config.toml
n_layer = 16
d_model = 128
vocab_size = 4096
activation = "swiglu"
norm_place = "pre"
positions = "rope"
rope_fraction = 1.0
qk_norm = false
init_std_qkv = 0.0206
lr = 0.00636
decay_shape = "linear"
train_tokens = 144800000
Each number is 128 + 24 x the weight over its row's rms, rounded and kept within 0 to 255. Layers, rows and columns count from 0. Numbers have three digits each. The size before them is the row's rms in percent of the matrix's.

# layer 12 MLP gate, 320x128, rms 0.209, rows 180-251, columns 64-127
089:145153093104199095152153153095124157111144128099142140132124114088114090120136135106109104124140145177134125137105121171131144085108116108105128163141138115129130128136122077111111114161128137
114:087121115123097092117127138083110140123194125123172110155109189147153094108103098117136122185115138132087128112142150132137069118184133132139123158137120090108128131120123123141153119141138154
097:099173155140136144131089127107153110120114120155095105118092114155131170136086109108112162096139129154133127117143155127114097161133127153147101134141130160151127157135132054127143156111131107
098:126139123155155136109145159149090093117112100128118087133176092134082137171126100112110123091126102103179132108127124137112141097111145103145090119110104143133139129159087138151137093109124092
107:128157100127146149086080104167085088109098099137108144136141144099116100137118130124091095126138106135105108097148155086114147127122094099129124139115126131143125101122133105089128144078110109
103:097146085101120126096164166159107165122155112142128136164090128148130125157139109147171122100140153095121148163128159145109125103128086172142141129146068078104162121138141112103131148124110135
099:112122125104130134099109133137066111126128163138135115130106112147120147148124090132136130128136118132146114114150140127180119145110094124060156139112146139103146145120150101140136109153127129
092:158156138118118124096137141098149174129158129110139109109116146112106106113157187187133144134097118121097105101149112105163111132138141114137134133103115150118132112127121138119126131130104138
100:121131095118164074133097143084143135109090147160114108157126105172144128124117086125140116140122080100104115114124172134120109152136188153142110108140158130126139138122141098140163120132093109
100:147139147098146097149082080124092104159152178117131122089112141084104125124076142143147112117135136132148148118112141093082121145118115132127128099178168088100147138146123112139176120134110067
102:076127182145117113129092125113102101156115153135095101135080108165168150173121108101119128101118108157151114131135116149108112129137107131134157112143167110129149078061180107105140127156125118
101:166146118119150161109120102106115102142144079124123162126101122143070153098163114172119126149132165121105118067110147108133135125105123148112122109099165147138155160091130110099087090121103137
102:101149102121150134119141081174180094125120108135098168112150125067100166131130153136088110141127140172145200107156137146101163112149107147117107161132182181153117116133145163138137130129085129
100:097142109138158107138155130120090078154100130096157094108117131068093146133144127122129124177115140112113121111141163153166125092141121081158138136136145135130127111152116166149132104105133120
096:127149120144125117154133208142120161106127113114133112141116129112156137136131113139148095100095164154120115116112114120188141150156110116096078108133136152138131131130152122111193141119124117
112:137138103124115140119139120177150122157084129098118127113117135100146134137101126133164146131068111111126089035144165118141159116100127135129094167110116130112122107118131106087111152106081194
109:124173128118142141108161180148134119115092134136107158111156167085139125169113114089101134138128138124117131116113135134126157113134111133180161125111116094114100169149176106130112089154088137
102:100136145102133105103090116127135137076132130133156146088135190140100136099147137109144154155138138115145119141131086115134130183119122126114108154144118139120153125143151074150093144105174097
093:144099154153120095141134150112158131098114147113101159104159141095101138140102135150156151140145171125170105120112109163182143082111090161099117135118119133133114115111170127151154108106112087
102:163167083128124138116140134113104134089133114140127160123104114139108110165098119116147111107054114123105147128184088146139129130112076159165157133109092139098124116136091095082131124109125138
098:151142087135156131110144153165112088102127108165141118133108136123086140152125145147115090168130117115116085162117091107168131123127121131152134146138167105148137122107175129182132163127145157
103:140120093130112098170133131113089119136095127176128090151125154107158161121101127122106123125144123115106120106127154123125113103137119158098141110128134092063137148132164067125108100077103147
107:094138104112111126155151143153090123089168119120172124133149082126173097136134147117110131136144120100105096131145127170151115115168123107139124108078170109131141111086130126120083136122134102
103:107121108145083133118131067151148098079124103125123085153127122161142101150119133140112119107120076091118104109162140108150103131144121111156117120117159158138158165107137148144139141129149127
103:154119086093091070149130125091124136147141134137177102159133126143168126120118150115178143092133144146082129126112154157126138141153146099123128122121168134125119121133122149156113158116175141
107:116159130084127152165099098109091164118158130114149118108120100122137150193169124131120154121141090133102132158140109131155117115135189123154140140130164148105142163144111087123129125110091136
097:094119123162106113136148126147117108165105115174077124139126162136136102135116121131122137145107173104138131183114167145126118111139106129078115126118122159146131100139161087181156090144117118
095:133190132107146136122118148141141172174149127141140130138131138104100135159148137127133137088122187128117134131131116140151151071103124156128133080150128109071115168148093082151131107109130135
101:153111137172132117122148156120134110120093130143123137091161132116146100089087114134165144176115175173115138124089170187133116095161114166114142156122105139151113120150117099173154121108149148
100:132122066107159118151131132132136109134129130130144133069121098146093149170146135155143151118123100092182127141147163100157156155145100138124143158110164139120132140136167117123108115087148126
100:088172145104152147094138117096131128138124129131130147133120081129085155087103151120166136144135124155104118140103106119186090147137121179126159140102114130140079150114148128118155123128120113
103:117150107166097128106117118144100149137110161125123126095128144139123163153121116108086137173140117124117149126101141121094112102108089116181102113070075088138116149088133123189153151106133115
114:116139065165156142116127120105120144113116116145183113164101128117122122145104129097116121094085094123138143117158136167129151082149131078148116122159143138081150080064133134111178158113106141
095:082117124136150093147165089110125143096090131113099132100149152167119099115128110132110166096111147154153138152152162121105141155141125141181135110110141131129098148140133187159134152100105172
099:071154127151137144116113135157133113079141128134154143113139086081160097156166130146127114169176158102140129114156151127113169144109079098185134117157112142122127121154181157161135106116102155
096:146144117113126195115107163093134096116081136083126142147131107139150084093138088121112166132151112141114100135138147152144147124154145146109132113138124116137107129154120136186146179140119126
101:102148104113125141180127137107100108115123137100152121143143112113139105112106119166147117093142152163129129114098147137147117125100098135138118142161142111103102128106153140120064098089156117
093:112139162123158121156147109172165156105092143167142152113152131155112129146141106144142135123110094158181122124111096192135131108133148134123126110150152122183116164133130149153106097147104136
110:110120137149133116157082131156125160173117123125125107112101146129125115113132105137080117148148124089161088148113156120137120089167148153135126087151180109131160113129131116118124130177164129
110:134147104122130133119107145147167126119157127149109162145090108087114158154131127089114123150140139119094142089170135118144105159164132102124135136125108119169080154108105124137096104127158092
101:117142174145134137145127110138101143108124152103136115058113099142125143148107171096121138160137160160127123132092123131129119112161162082087124154147138118123124122140119089184153130110152110
101:182130128116114147090124134096136113147166130122135111164103147154096083164130134121149131165119159136136155101143148103117087126180128124164104107162137154153145111200114124163105167121114115
104:124115174143121170134117161116106122118124141157084093139138168126129123135108147154171173146117130178109137115113153168146113098159113147098124131122092133120119107121176077127071119126145107
103:167117100080131081110121149124098131150111160137125137134141110141135095160102120166116134076094085145133095160113084193116127109133115143084149118098157150115143113111125113138134134141125124
094:112190082164115134158080170112142103128129131140135116112136130145123142142093159115127193129137133103101167124148102112115117152127144135090097170089135117118109143145097155132137122083158163
095:107172158162139164140140094148137136139156153156121158117106132163110067085128146124133117170140124127150142070112149105115167162121137143119168089116105133126140123099124131147116120145137151
107:144148121096104168191122135119165156114091133119172074163133111135146162150119102175170115129168152121149128122122140145104091162096135142142132111121118113108117090130190131124110159121117120
105:106140134107156187158122099177111107114110134138097140162133142104103159140122150102139154094132126110138165083133088109143123170116102118162196128133108121168123163086132117117158123147129116
099:101093114150100160109116103155148121076139136142139107114124124116156119151123112124128094154144092085161092148129130141154166090181165086080114093128122086149166106117108145152140134153149158
103:160140140127139167124129165115096131122120171117153161117168127137109115155145111108168131149143151137049143130134127169124119111142131124136130132118123092112174150141131106144139088147148119
096:126088163148086142168074060106110101135144139161157109171122104135156119117156126085105155145132145129105166121145127116142138118180153110094080100109113109132151127116125162147096081110158155
100:151136090097157122177138142129123129132116126143152098154122080159133110132075123141152060122126134078115155127100102142094146166158121130120157108106121133087124135124129045114128142101103119
096:112124150122144157127132126170181175163088135105133123169123080116148150140143131126143085093123135124131108115129152132125079117138127093076141147122112147110130106137130144173192110137126123
100:110132124105107109153129108119122177140144092149122141147120125119165120144133161111126127134113174109115124125147097157101106109177113145102138073139132160130097141113152134139127140141128093
099:167096121135164111129117099129104125154126158151110128124117165117112144127089136093059143110128077144132108124155149138161113121109080109133164093147143149145107085127137103141143168107114117
099:135142095138106131162104106120107124115093115129139124113107107097151179118132128177150127094141126152131118159104141114190126178135135147125120141147136115136082094131144139124185132106123126
104:132153087127161147154110128117106115134152181182112161144142090118114146114112155127135124118110151082155104134141092123139146097157142118138148101114185080134116122139119145110110142123155119
100:106145157105111122147051154183111104113175155154122087109111119163125090154098152125138149141121142100121149121145096138128142118136182140162124122138136109118122142153140117136108118114150131
099:084155107132133123147117113134097189137132106166139148138135093141101117129148163172133178143112150172089146124138166104115155118153108086152117123091112122127146125134160127128122130152133124
100:140146163091124110132160152149160120104142127123134156125086152121149131143130153150104112105150121110167132087132181156142114129149128141133134104103132156165122146075153165161127129117139142
105:139145097140104107114161105084117146096131140155102121177112145105105134151154114168128131113109146128145082119143158111128130123126137116141100140117113168159137130106095131126170134119094123
103:098128118102159106130126154113134097145101133140125119108144131115126189152079139132139095102130132137131159131154128137116126122116090152104122059081118109103121149123140098108123167113090129
103:144071089118092153112110107118123144118134116163150089115087141158142104148171101111139109108182169084124149150129172152151096161133130108110115162130131141144135136150161129168130149130135148
100:129144095136124140148156082089129149153131127144106127127130126089106107086137087186127112154136164113175126095133140085138135120135133136150103121162132125143123123093089156121086127109137130
100:121102097082077152136093122101121124096104130103110098107133092130117094128116102142134090104089090125123137111112124137111126106165128157112126133144098114176124116167129118140147100143186122
089:094102171121106117132118121129120128159097151140147102134181135158117081115139105168125094134082146127151090149167145112157110146154130092091149139129176107139156145120108129147093152142094126
094:151138081099102129174120117139124139146150114143099088143133136089147155100125061132099150143113100120117123150094101138155120130148105120151136132150164120143094133126155160138123143140135154
099:109128132102189122119176110066166106132126159098134092092126154109151145115128139121130115126129147101144116153151143163095122101149131148126126151132146144165117151115151173139089126126140158
104:137107139129111132134158137109135165140186111185113150155123090141124117126130121085127151096128137120149123131124145160159131153124121111157132176092133161127130159133178096126085113117092159
100:108149112124122108135125136081169084133147116143138125140181095141163129124162133123130162148136140142122137121129127136117130134112154143112115139130094128159120155130149130158130161165099173
100:111146096125096122094146144174161129142111165149143124125187147089104158116086089113092104121129136134117107144112143108068072136161124115091175128137117094178124104125108087128123129136119144
107:098123123111144132133126125101142101132157156108106102148146167105136121150134087111130100080123096110145167143155172161161157172149130109159146152148130131149126134130138152131118141085102132
# layer 12 MLP up, 320x128, rms 0.205, rows 180-250, columns 64-127
095:163138131139138130084123110166153136117121111098142129120080098140115144075135131119103103133126087166132122122129133115138113084130159133108107122134100116090096168092130112164126125121149121
108:135154113153111153102150156138130096097144144166158147095123111110131165131154136148144133094127114119147119137155105107121109148130108120141140120082122128140128085095141094100143126137106099
098:130101071112139113129132145109180116156126116114158113113135139160119131187098126132141123116144116124129159146130138198134170134116117118151109134163136135143150143137105138120105142144151135
101:119135124070127114104140128107145092153096135116105127160132159145137155112103142127174152130038171122141123152151126124099152150123079145146123121136142123122142122092158134137125089078148083
105:121144183116129122158169165151151151092122090144145101130123109111098147124125128138157131167153093126151148129108193121118155158141105106098148129122144121159151101150103103135147137117143172
103:133115132144152100064135102158110193126120138186096177122159133137084114126138118092169164105081100126121131143153104135149163149126118118138149109077149121132117142116151126083132179106140107
097:113099117097135113154109145113107108100123077144106161130146152116119143145122113112149177141124135140122178171142089141115105105109129152149084080164153153103125117177137119131131135154141161
094:106095153134116149113157122126174157073149156162119123140103120101123114143111089137138102102171094137121144132121136138125126085134140095161124150096077141125143122119101132094111129143142131
099:089111140125109124157108131116103108112109130148142142110116133138117155152120147154109119139115127204128146173137148130142134102140160175174105089148163176096135125125072093152090112073122100
096:138090119128129122138116152095148102151143105127098145158168129152108158115128156113127136107114144131145114132134118154124138137155152148123136150078112093086119098107170114152105111130138121
108:111151087079130156138093130123139177090117109127168198111124092172120140149131159128172117100147114137111114154140144126128152129102134144136106105121085116081114154143116158107119127146142097
100:112125129139112171138118106148166118136126116153109094142116135124122137109121094102137129141098140125137133078112076096138129112111145152187143160118154145214182077136147127133104101090096126
096:123101146110134118182118127103144151092143117129106159141119140107112122091116127131124131150099158173118134103140094164107132129137128084118127133111114121171120109149167138153104122102100115
106:106155066146095140183136094129142149140071152135120102122108095125116114101128133141106085081116103075154134122166136112120152140121124089103156131128149205144139138111158125097172129175147128
100:126183084110138103139116127131120156102132123089138125132155119127140143148086105154098094145093153175131131146125135095133143133154162132116107082114145151146117099111163149152082161121120164
116:160147172081139103109087144116142099100151126075106120132102113148150129138162153151105089131122141122139143127122129116144126142168146128121166168101148135095161149141150111097162100120138129
103:170125104079122164128130088127108133124133111130127107100133076139136149134100204116158121140113137085129110120100113132092092107106150139138117127103109131151144138144100199150141162159131134
099:134140184129147142179138129144127135139120115173107089110123127104136141115134122156155123099121120133136146126127116186164114089151151139143152135138141106168098124123083146162153144132159156
101:106125136108095145183145131160136142098130166113075125133081148149140142116165153137093144166128087146202139137120155152159144100113188127166121126101102128138124108150138151133103153122136121
110:123134137102133144106130095108096185120134137119131157138173144103124134111144099126104171117151096119138100128113120121145137199140129097112130179125125123138125106125129124144127137142096123
094:102123107114136151128167118121102124147112137108126094100128151160131098103183104133140154191119138118141092126104104097148146085087084140129146129104160103109099098143164138125124108134153113
107:125163120140148103112132141149171125155122095108151135095134151130156157098137099126143089164121141159189102095117171145139137154096129124151093112094105153122121156173152127162128145134155190
096:121149097161127110093124149127130141126109154135098134119076132101109089115145095088109101092096122095135123119130102132116115122130137130120117151157132173162132123147086154135155136147198147
102:086129147136137138144108107135089180083112148110177137099157156103104099134095094128104128172113143172079174128132112143131102147126202109140132130143087110134098137118151129134162093145092152
102:151165075160120139136180135094135106131125134121139130153127176156153148114140065142167129111118127137074136107169115166129134155123177167107107127118171078130133130147123132148143186128124156
115:130159164124156143126079149119150117128114125132133128096071113138113100152118098120120127146098091166145128106131163116134102143084102085109160140120139131152110108149087120072093079165150109
103:127087125117111163102115099118144173133118126109126112134166146126143140117157108127154149133177113155132114155124120113147176130106129159189102140155142136142082146105130165099144121108144139
104:109147092138161166116048158186125094136099068099130120118145106153128152139101098155091136147165165136147135106112150124119082156178154109173161130122164153169123109086102138113105151122092157
102:145103121099109123140131167114142113117147138100128104059143139128119098135136133103098146185164147087155136156142144123101116126140067098134168152100090170119127091073130108156118147112167118
096:133096058172128131144136172158121109117125118086130100102110150137108119111095128119118148122138146153112108110117142138089080113096153177152144192156108125167109119147079128140111077171143131
101:100122085134111104095125115107117140142094133088149117130076107127105078101108101124159164137154128105140140157115170112140130182130141111126126117168135152086134166152122122121174142103098122
106:135165162096091158136083120121144116155110133101068146145152124143106093125120113122090131125133168152137114140112115160145107133087151154158156147151113120078136097137134107133132140116115103
096:118171117194095119122171121096098082121123130131163129105126109107117136131124130090136155136115121133123110135118168143155084109188110141143127148175147080119081124058114120141149097140067137
097:105139150143125136155124115121088096165145130120091108111197134164127133123136086091152111127109111144115097133141128093102142130126159126113110140136135147181110105120179094145085074133136098
098:144163139146097150129127125090122158141121103099097116113147115155103178177165114118123122121175145102162095091118152136120131169114106127123096120122076102132119147125138171097062121126153137
094:154172065111178096131132143113139143134127130139154157131137130138102100107109116120091107132102150096145116132107141142127142104146153089117114139117141122155117122116136092175143162139117125
102:114129124158116116116176119146120146134141139122138122120112155077133130162131122116134128141114161098173144084080114137110119136146133130108155133131162139137140109123130174153127092159152103
095:147114166107109133129098144159108119117116113131083089133134151102107090110132132097149083142131131122062112099120115170141107118133163124160130119124122119136116092115098135123118134157140127
107:149121153148104109110125120124081146123120131202107141159110136073120143173143138069093147111109101150144110125154111126132115092119104123108129130116116096136126127114146098102126125131152123
105:142167164149111109132090135170151169086104116085155171119046109104124080149090125105119098104122086145133125116143134116147109078149109109108120144113129133149111118083096127120105109109142108
101:082147092137091130126116103109112159099136163101171125111134122156108092143114145094127118165175131119126155121130156103075113108123129118158098150133140124159134107148127126156143173140092126
100:134160088076115126152144079086131109101118103086123130174152118141139067145124120135117155088112104084104136111123149154150123163112131140167132131120165132102135143131099136178136118107114131
102:144100100136118167165159118148168151106125105157148124122123142126109093129152116131137127122148122090116162120117101114083113124139125095186162136129157149153097145111129156136171114108111146
106:123128107127107106105138089154130182092129108154132108113090129156108106141141140122156119137099136114197126134129140157096154130101136107164105137160138140123101114172112120081149092110142131
100:124122097194130103132129141091107138179127147138126132118154126113149134120146180108105149101122136117156147092183116158149150130148088175182134106133093138180116137103123133114136135078119121
095:136130118135119112088138107123128069134121116150124143161135090101113180130133144151094166157131112127121139121125124117103116129069134176118137125081148101122113095110157103174133116100120153
110:073094137117126137150154090096105142119137118107149085134177125099164111120125133121118105114130115134119113161143113153103165107107144162095119121127134109136177129108132166167108112082120131
115:132139056124134165113167094092128125123121066124151128123097155135140131127137100115119131160128149149143115147117168141090156129164154124114108094114151103125118091121105141146137124139091107
099:141154120117120084130139149142115132120146122118109170113129126107109111150146149171112102109137103106181124140155162120130101133138151143162110091122174149101118121141157136142113126177144135
103:137143148142106176116136120145095123144118102159138126102065108162119081112123161172117158144101132131128147115144163108133079093123119103124138151144138133141093104171112139107151139142109134
101:102131155150135123099163140134121153168099126150105153101159132142120126111137072112117157101136121136169104142159114106187116122132091185122143080127124088134158150140121138109125114124092133
104:135127158161126112125124091132092109068115108152083096151132120145138107106093160160133091110109110126121129120166102153136145074119113116151143099063109097123130133130145098135115144127169135
093:125125161116140082139149138148123129132146117117167109133149145098115162167101131128107147123125111114085108141156119133105090132140130162128167120082150119086159124116100106130158163097076134
102:164116098124124144113120174127077128124100124159119174129144134148159139135106107142102157171101142113109132138116145121090152153111137174157166164159117082115157124118158100152104132128132150
090:083119109127124075151146149156133126151131141120097124115115147119127095126130137175167140131133155146145137154144105105152119080126118127145151122079130152130178136055119143161148142100130108
095:123113112098132137128180143123126110125188124114162149126091112126140127140135167142129159132165130121090144147142115096139112139139082119133107097124115147105129114137130134162121112090149135
105:091150140167153131145184083119124113112115125093117105109146178118118119153142072125109175145105153115087115100135131146129136098150117150107145113140142126106123170156130128115147110139110148
097:129077109091155123160075144122142106104164148137123095082130115148140159138108133102179104133105139109144138151130129101118128158104100109104165147177103098149100139143113122126143098119122143
106:119082116126137111100169128117153119100156145149132097107126160155094113128128130133131143127149140098126140056150150104132119161123111112109122184146112122138156134100161126114138156152073081
090:102114103157095172118123113090125135137108130170075095112118094116152111109129164139088099123131150112096167147109157091132099064135158131140154127150109125125117133113122105119111125124145180
108:139137182125150159121154158107126142142146156120156155117097123130128111149130160136110126139168148114115128137160118110125112127122098101154196120094132097122118099166156132154136138112139150
099:132153108101161111136117153137112131142133157142123087119151094158102095118135167121077145112166125108128173135174089141127087120128117077122090131139119130110177096103135095140143150089109076
098:109103129149150143144161082093110114081123104109081131095084098134116146117135135140099129141142089143186123079122167141127147086085107121145085125133145142150068166136151176130085115107130156
109:161113149129110134108107142128114091157121126110147128102089141098135139112148140094107104087152120127086132096123121151151111131136165155174109073145164152127157152103101092122158155131125086
102:153094099148095149111117127136060137135134127096122142150124178133105130091146174116157140087123112088099110100162109121136103096100164150133113126088131142110160095093142123122113136142131133
087:122101121172119110102159112136151133105152102139106126107096112147118112127162129151138152113110116076142128154107129102137152155159134081166106120134111147111102146118106091154140152158097091
101:096090099110161131139149134144130138086107125115155094131150139180130116075151121128192121141065105094137179132107069134138134142153080116130099124108135118171111129158136080089120119147146110
105:140112191111138156178117062125165130113109086148135112097111111158174137158076136146128154151090175102123130131107138142108169149119132163129089156093123091097124166125129101137153100141099143
100:101102077160115088130136152124151124138177126190118153136132153106099074147121145129136088148151111130126120102124095117119135108105061153127159121146116111119147103123098130114125115100194073
106:084123116093091139097104167119088116126130141107152118161125107163096087146141141128115097129134104098100108154133136118099144148117133118159126162132130143109115147104137134110121146100124163
095:099147187111147140115132140139154150121136143109108131124134096126148149095128084162113117143161117134134129129088137112095113115112095160130124096161121128098127125121089071114171104133121167
# layer 12 MLP down (transposed), 320x128, rms 0.208, rows 180-250, columns 64-127
096:177101174103105113123139124183120147138144100142100122134184100162160113116142117132119141128129069119125119156150114056149123134120129116110124116116118169168132124153159129120134142156139111
105:116147090167145163129137144119118180124134126107101121178134109146124171137145150152104108137102083139156114156159161131087105140134151098099127103123120082115157145119147120096154123089120092
099:164165146114108098107165111105130129129146147095113126138114132130131080132144167122153152154104169150095107150141108120150069136139160157169116112068115145132122122142102163126122145158159130
097:119152082110129131142131120126100121116116154127140155126088108126121145150129131102122163138146108092165163129153162108115123122134107117121173110111118125130173102156104178141111117142066085
105:147166062147108179112089115142125108146098120133093131101117097128117126167140139126088128103089130135083114130126148104140186121102098135136140111107104177124084097128135169101100116130156151
101:142149092128129109104157119092127140157106125117113139124044128125154115108137118097128113151128190103113105117181126097106081080168146131166133136118143108092125118136119114107125164110089118
102:117178108135108103134097127108128163105127138104152140095164094152154079108132129137124103130120159128134112167098118116097138151120064084165096087128133096136120099155104149121161166075093110
094:144155127118132087136158144172127066127133122131145118100115148155111077123138126096124117116134085127097095142144099107153122148164107155128182144151179117101169094126105176180122149155080106
104:142118137116121147163164163143134138128144116097152130178120134084087120101130140137089102158137123116170124119148138137118173144151133142135119165131137157142102138132151145145162138158157074
105:132153114106160169115145124098124121152124105096115143136143112123106162153119149127150128102099099118139077132113168180128105171177145119112140127099126170149094110142096124113113154169113131
107:112099102133143168091138107140157171122141131145155158072192184142108104121121127101157136133101156129124110087118141160139122144117139110114094119131118107116120177149154134092133148115089117
097:121130178112135153086130148094083084120101138139148129135102111087130107133119146106115122105105095143118133121127100133187107151125109143154126141141133134142080124164121165123113144128170097
100:130094140077115122173145157168115122129142120115132105133161140135163116128144143142172160141091125143134098142144127154136144113120141142148161086116109102134150109140123168099149128120120162
103:098160077200115176093133131151123097118130085122152112142136122137138137092094117113140110091093149150111120110113162117146086141113152159158119140138133155106137119104141123137107110102152103
100:135110201138131112135111097132148144151083154160114139143063132108108139143126155095071147106124117190123124153159139151138127127123113116131137132114145140115114126131137119097132115174096143
106:116116180106169171121176143140146157105115117130154144116129154145117148124111138147096100092116157144095138121153131127157160102129165087132145151099102187152109168132140103115128119142143141
101:134139171131110156158180155131079139110134116114147129122142127142122118175113168100108122122135089168118142112165119159150120186168131139139126148127133145115104103136096132095096178134130084
100:107124116190104106138132110098092077105092178084119123148126089102198105154126089148125147106139160121161139113143138173145151123171135128095115145128172114143119147122097155122128145102098141
107:147142046127168116112133119166107124140145135140155106117193116114137113105135143174111128143140162151135106139135131138122114093144089132153149174124154128125117119088161159122117122126100130
106:150098119155114123138144112126147115156128129149153074124121111139121117106157141180146157165147143143143122165126172128166112128100100096094107121174103159156107149113098137124157138118142114
097:135129154127136103132107101116180107108096116126123099089130111157099154110149155115108115125138121110179134112152094121113124106130133107142108113146100149099099078072156106121134114094103149
103:138076184093128125109134116110089147128115161135068096138133127164123139112123175121084116063111130086133141126107141143126143122139122126099117129132142153132098109171071141109122151132112131
095:134059077117104173133131114140122126137137113153104084104167111139139107098124134090132137148129133118110108127126126108114110157119132130122162146150088112091140122132093133122160153157145188
099:076093072142125159110140102123123122114120138135100107104073134179147104104105142114099087102111110083117095126108117112103148111085172133109125122108109103093141140123110159087125141107146120
090:104101174117122146145138140131115150146130127121150148126121109087123152143154173139146096109131142158202153123127117123114112157126085137126130138178135163104091132122075141133139119113090150
109:118091179114153153114144178158123159118076150130083145160137163158092125136113122115140065108156107103131131118155088126149130122152111123149172123120126094160092134130125125149125109070095113
105:123137145152140129093108192074126092080130138137132106134146120125149132109148141166094151167152128135105111127169132077122116109139148140118141147151115103111164158149127132119150118110131126
101:142119188114159105106124104122115057080117150114098140104162093122152137133111107098108113140101138143173094092114153109131096125115142116160164159127134183084136144136135109126088112107132118
099:127101142132121131136115125133144128168093112133113151151144120120136131126106147120091117147144135152109136122132115142098124095163138156136081148185102127105102138176111129165190163118157138
106:135133097128128141138126166121135083097129100129134072075185124128083127195151116141133131124143146119096097114096150119132117153130124138160165107150135087131154142111113146108152106160081133
101:149098169123139139163105143131188108151094141099154158069075099111101112128120143135097130176119058130099100133128127109140131139117109178105090111113135134101133156120129120144127115117098129
101:097155116143129145159154103151136167113112121141120128163126123151135150150166139111169063101101118137177142107104115115120100154114127107111166120125195087103134121138119138156138126142087160
100:164147178107106123093112098128156118159126132174122140125140093106098125128102122140173090085139126134118130146130153170135086102171118143099085094127140100137089148115144172124153094126173132
099:087166100095133148095125132142119109110143166134131105149183111137115108135097154119109122108147150172119130135111104103141139157100110159169118133195095103148119121133131129097156143091130167
101:196130135081117127082127139070073091133096144105118086109129119162119117131125096089170110156119119162131148128179119142113102146145129091110124132103121159142141136101093099143119107167102133
095:121077167143105151146104095131102111096135142106141132129166147152114148151115138144164128096107139139109138087141110119133122140099096154149116117141100139100157119147114158109125109123133124
101:166129126121144142112122129099097105157066122145083112170095133121167115132100113123163123127139127139092140110094077137083114117148071108114132113132094109138087127121125126133142099138156119
094:082091098150107144155179106150130126164119149131152168092112105133178140118147137133126133116168151132144151104137077157132138089125183127142128152117157132157118148131154066133156139096125154
101:135119131119170123098123160166130140108145086200140163128160074169122109137084086174108122117131126129100126151068133118135174132141117118145141136140169162152134157091142107123170126106113091
102:140142145125108159126153096118153114110157135147060113122167144159104120136115145180144138182151136099109098113128129125110130154120138087122147133167117121119165113130153106138144107167122110
107:124122246165113151142165136134098172139121155095124139086137084138145118157116127157166113153172144147131122126152094147142157141083103169126108107135112102131145179102128140104130131091100101
098:119133121128119121124104120163102131123184173116119147143131151120141130184116152183104167129162139108128118148077164148131146148123120109156132145108148131063101110137108121082160170109062135
103:115173150126136132108168136161135137119145180166139110108142144109144072102120155119107111093138129116121119144123151103166147091160101153162143163102123115156125152105137160087134125142101111
100:124120125105158140145111112106119130120108119086123142142063105117137119105147132158109121157129108149137129124119133108155103118153142095143107122131169109115120143112116140082138144143138153
099:137131103129131151151131118106100117146149133140135121107130113127181099138100179153141154108085146138152090119146170139150148129146111136149136134156175138126175131131116130139149152105114173
097:142170149140110142152154138134139141136136069093169130114134128114163130130130102154098096136138139125101113120119142125133147130166120127133085137098145098114116123130095137125107151067145113
097:111148149118140164118125076122134135139107171118134143127125151126113122127116105129114172107156131097116112133126082148135147182141154148154137128090113144162082150121169166115128134152105088
104:133088109143154156106129118134128117143150132158127118126141088144125135116088135111094133111141116113155137104111136144134165132152163108153116131141127128093116189143098103102107162109102136
099:132145132143163141147154123131136112149152137133123139091150104131076140104091168150098173163129125119134116122095201115155144183138092118128096119169100170136113111142169144117143132116079105
109:148081177132130089143176145125116125111124112121079149152046152122136097132133138147182086127079123158150114131120119120155108162102180120121121114108099115134099144140135105104126139134131124
103:139163152104141127143180149096122087132120077105165119124134118122099144159089132147161126079126168130098138124121088124145113171120158149143134141129160156119125100121095120128141157123150129
100:116144157109120151130128136138145115108088151160149100157151168123158118138194139146094126121099125126145120114166112153116182111123150121111124104120123161154121109154174154161119142132104091
094:094136165158119129174145128147145134121129156130103128113147152136107111096128120148123134114161098170102113128155144143142136161109113157140139145155085125132123104158136175168128155139096163
099:120107180137165123120113142134156145154162105142127116132087174137128101128092137158098130120134110128142119155105187115135118099154137113122116120156134120122176164126130126126144129123084118
097:102122135129130142150109153148137090132115142119069101136136133123093141124127087081113134148101122130125133154138156133121115175115107099141121127134165078125152128110107139128160158140096137
101:115112130081120090137135124132123161140129072097114135187105134136100125125117099109123213121109119114152123108105140149126163169137121156124136130066112119169147148131140115119142084183168109
103:070113166156166089113104125138122108117094104136164097146152141091104151117126117154126120154094154141137141133177115140143135123122121176100133121121153138108163122128122086153155107116113158
095:091166162113088147163140122109107164131117180135176151157110142141127095137162121159140136127179146128147124125149121177127116130085128115162148127108123122123124098123129109128122118118080089
099:110099163157123098140119096086122121146195108136169125153126163171146164137106120121123110143101113176143150130160114142103116130174121158148084131153160116100131130100112125124147123153175145
095:131104015075108133145127134110112097105174123117147108104153148116092158102117162123109111112111125107112136111148142157110148144142169157151139143097100142181121111129140149080108121142117109
102:117160145126133159144101142096148091103152156139137147153138120150105104159124164141130140114140121133126119157140130155081081066148134149134123111078127130132161101145154187143176104159133142
094:140144143134118155152134147124113144129097129098140142146073161132120157149136112175141104149106150144103094150127121141118090126114111117130093110099115107130096080122089108123108164146141105
105:142167129113108168137149094120121117116098164111190100126115146143158107127137127111135132129123169143139128125110140132131125155104151146085128158134074129153115121116087162091127162089157112
103:145103153138168158069146113084129102148137165163146097140103116151139113151161092118144139134127112118100122121120112146121088102158117127129117101165166135092133107102089153128107116147170124
101:120119094131127113130138115126189081125143159087177160102155140142097144136147144148146157124138121102150159172105163116126079152157139102108123135141074130127107148119120133170171133129159110
095:169127068104146147149138086141147118116131144136144146154135156120145110137072142113089143158146175135122106089132126122111109103097136138121125138143123132137119123155164144126122143163103146
107:116127112126094104068150122144100111119138120097132132149136110143100128124115148135059114121119106097098123120140138155141119103160113073116102103101131118125116119098138124122118120150114138
105:137139088158130110134168109163143116132159110113134137114136140127088119116106116166170132175125101165166103149100133141119110106146188120106134109115122130089137125112119065119103124154127093
099:142161103136124063125128116153123115133095157103064111085155105173144118136133055120141113118155147078124116147121138139113124089115162072126168126162147108102115119140172101116111110178099140
105:101126123118121135123123141166129162111136112117076165153103125093129166104154115140138144186133128134180111136153142133127118160148103102145121079157130141123137112115075158101131125130127098
095:139144172109145133160113142171150080144142099108105157135092104128085112112146150124150167114111124133137169140181144128153140123078076091158139133091108108147111117130159136147153086139131122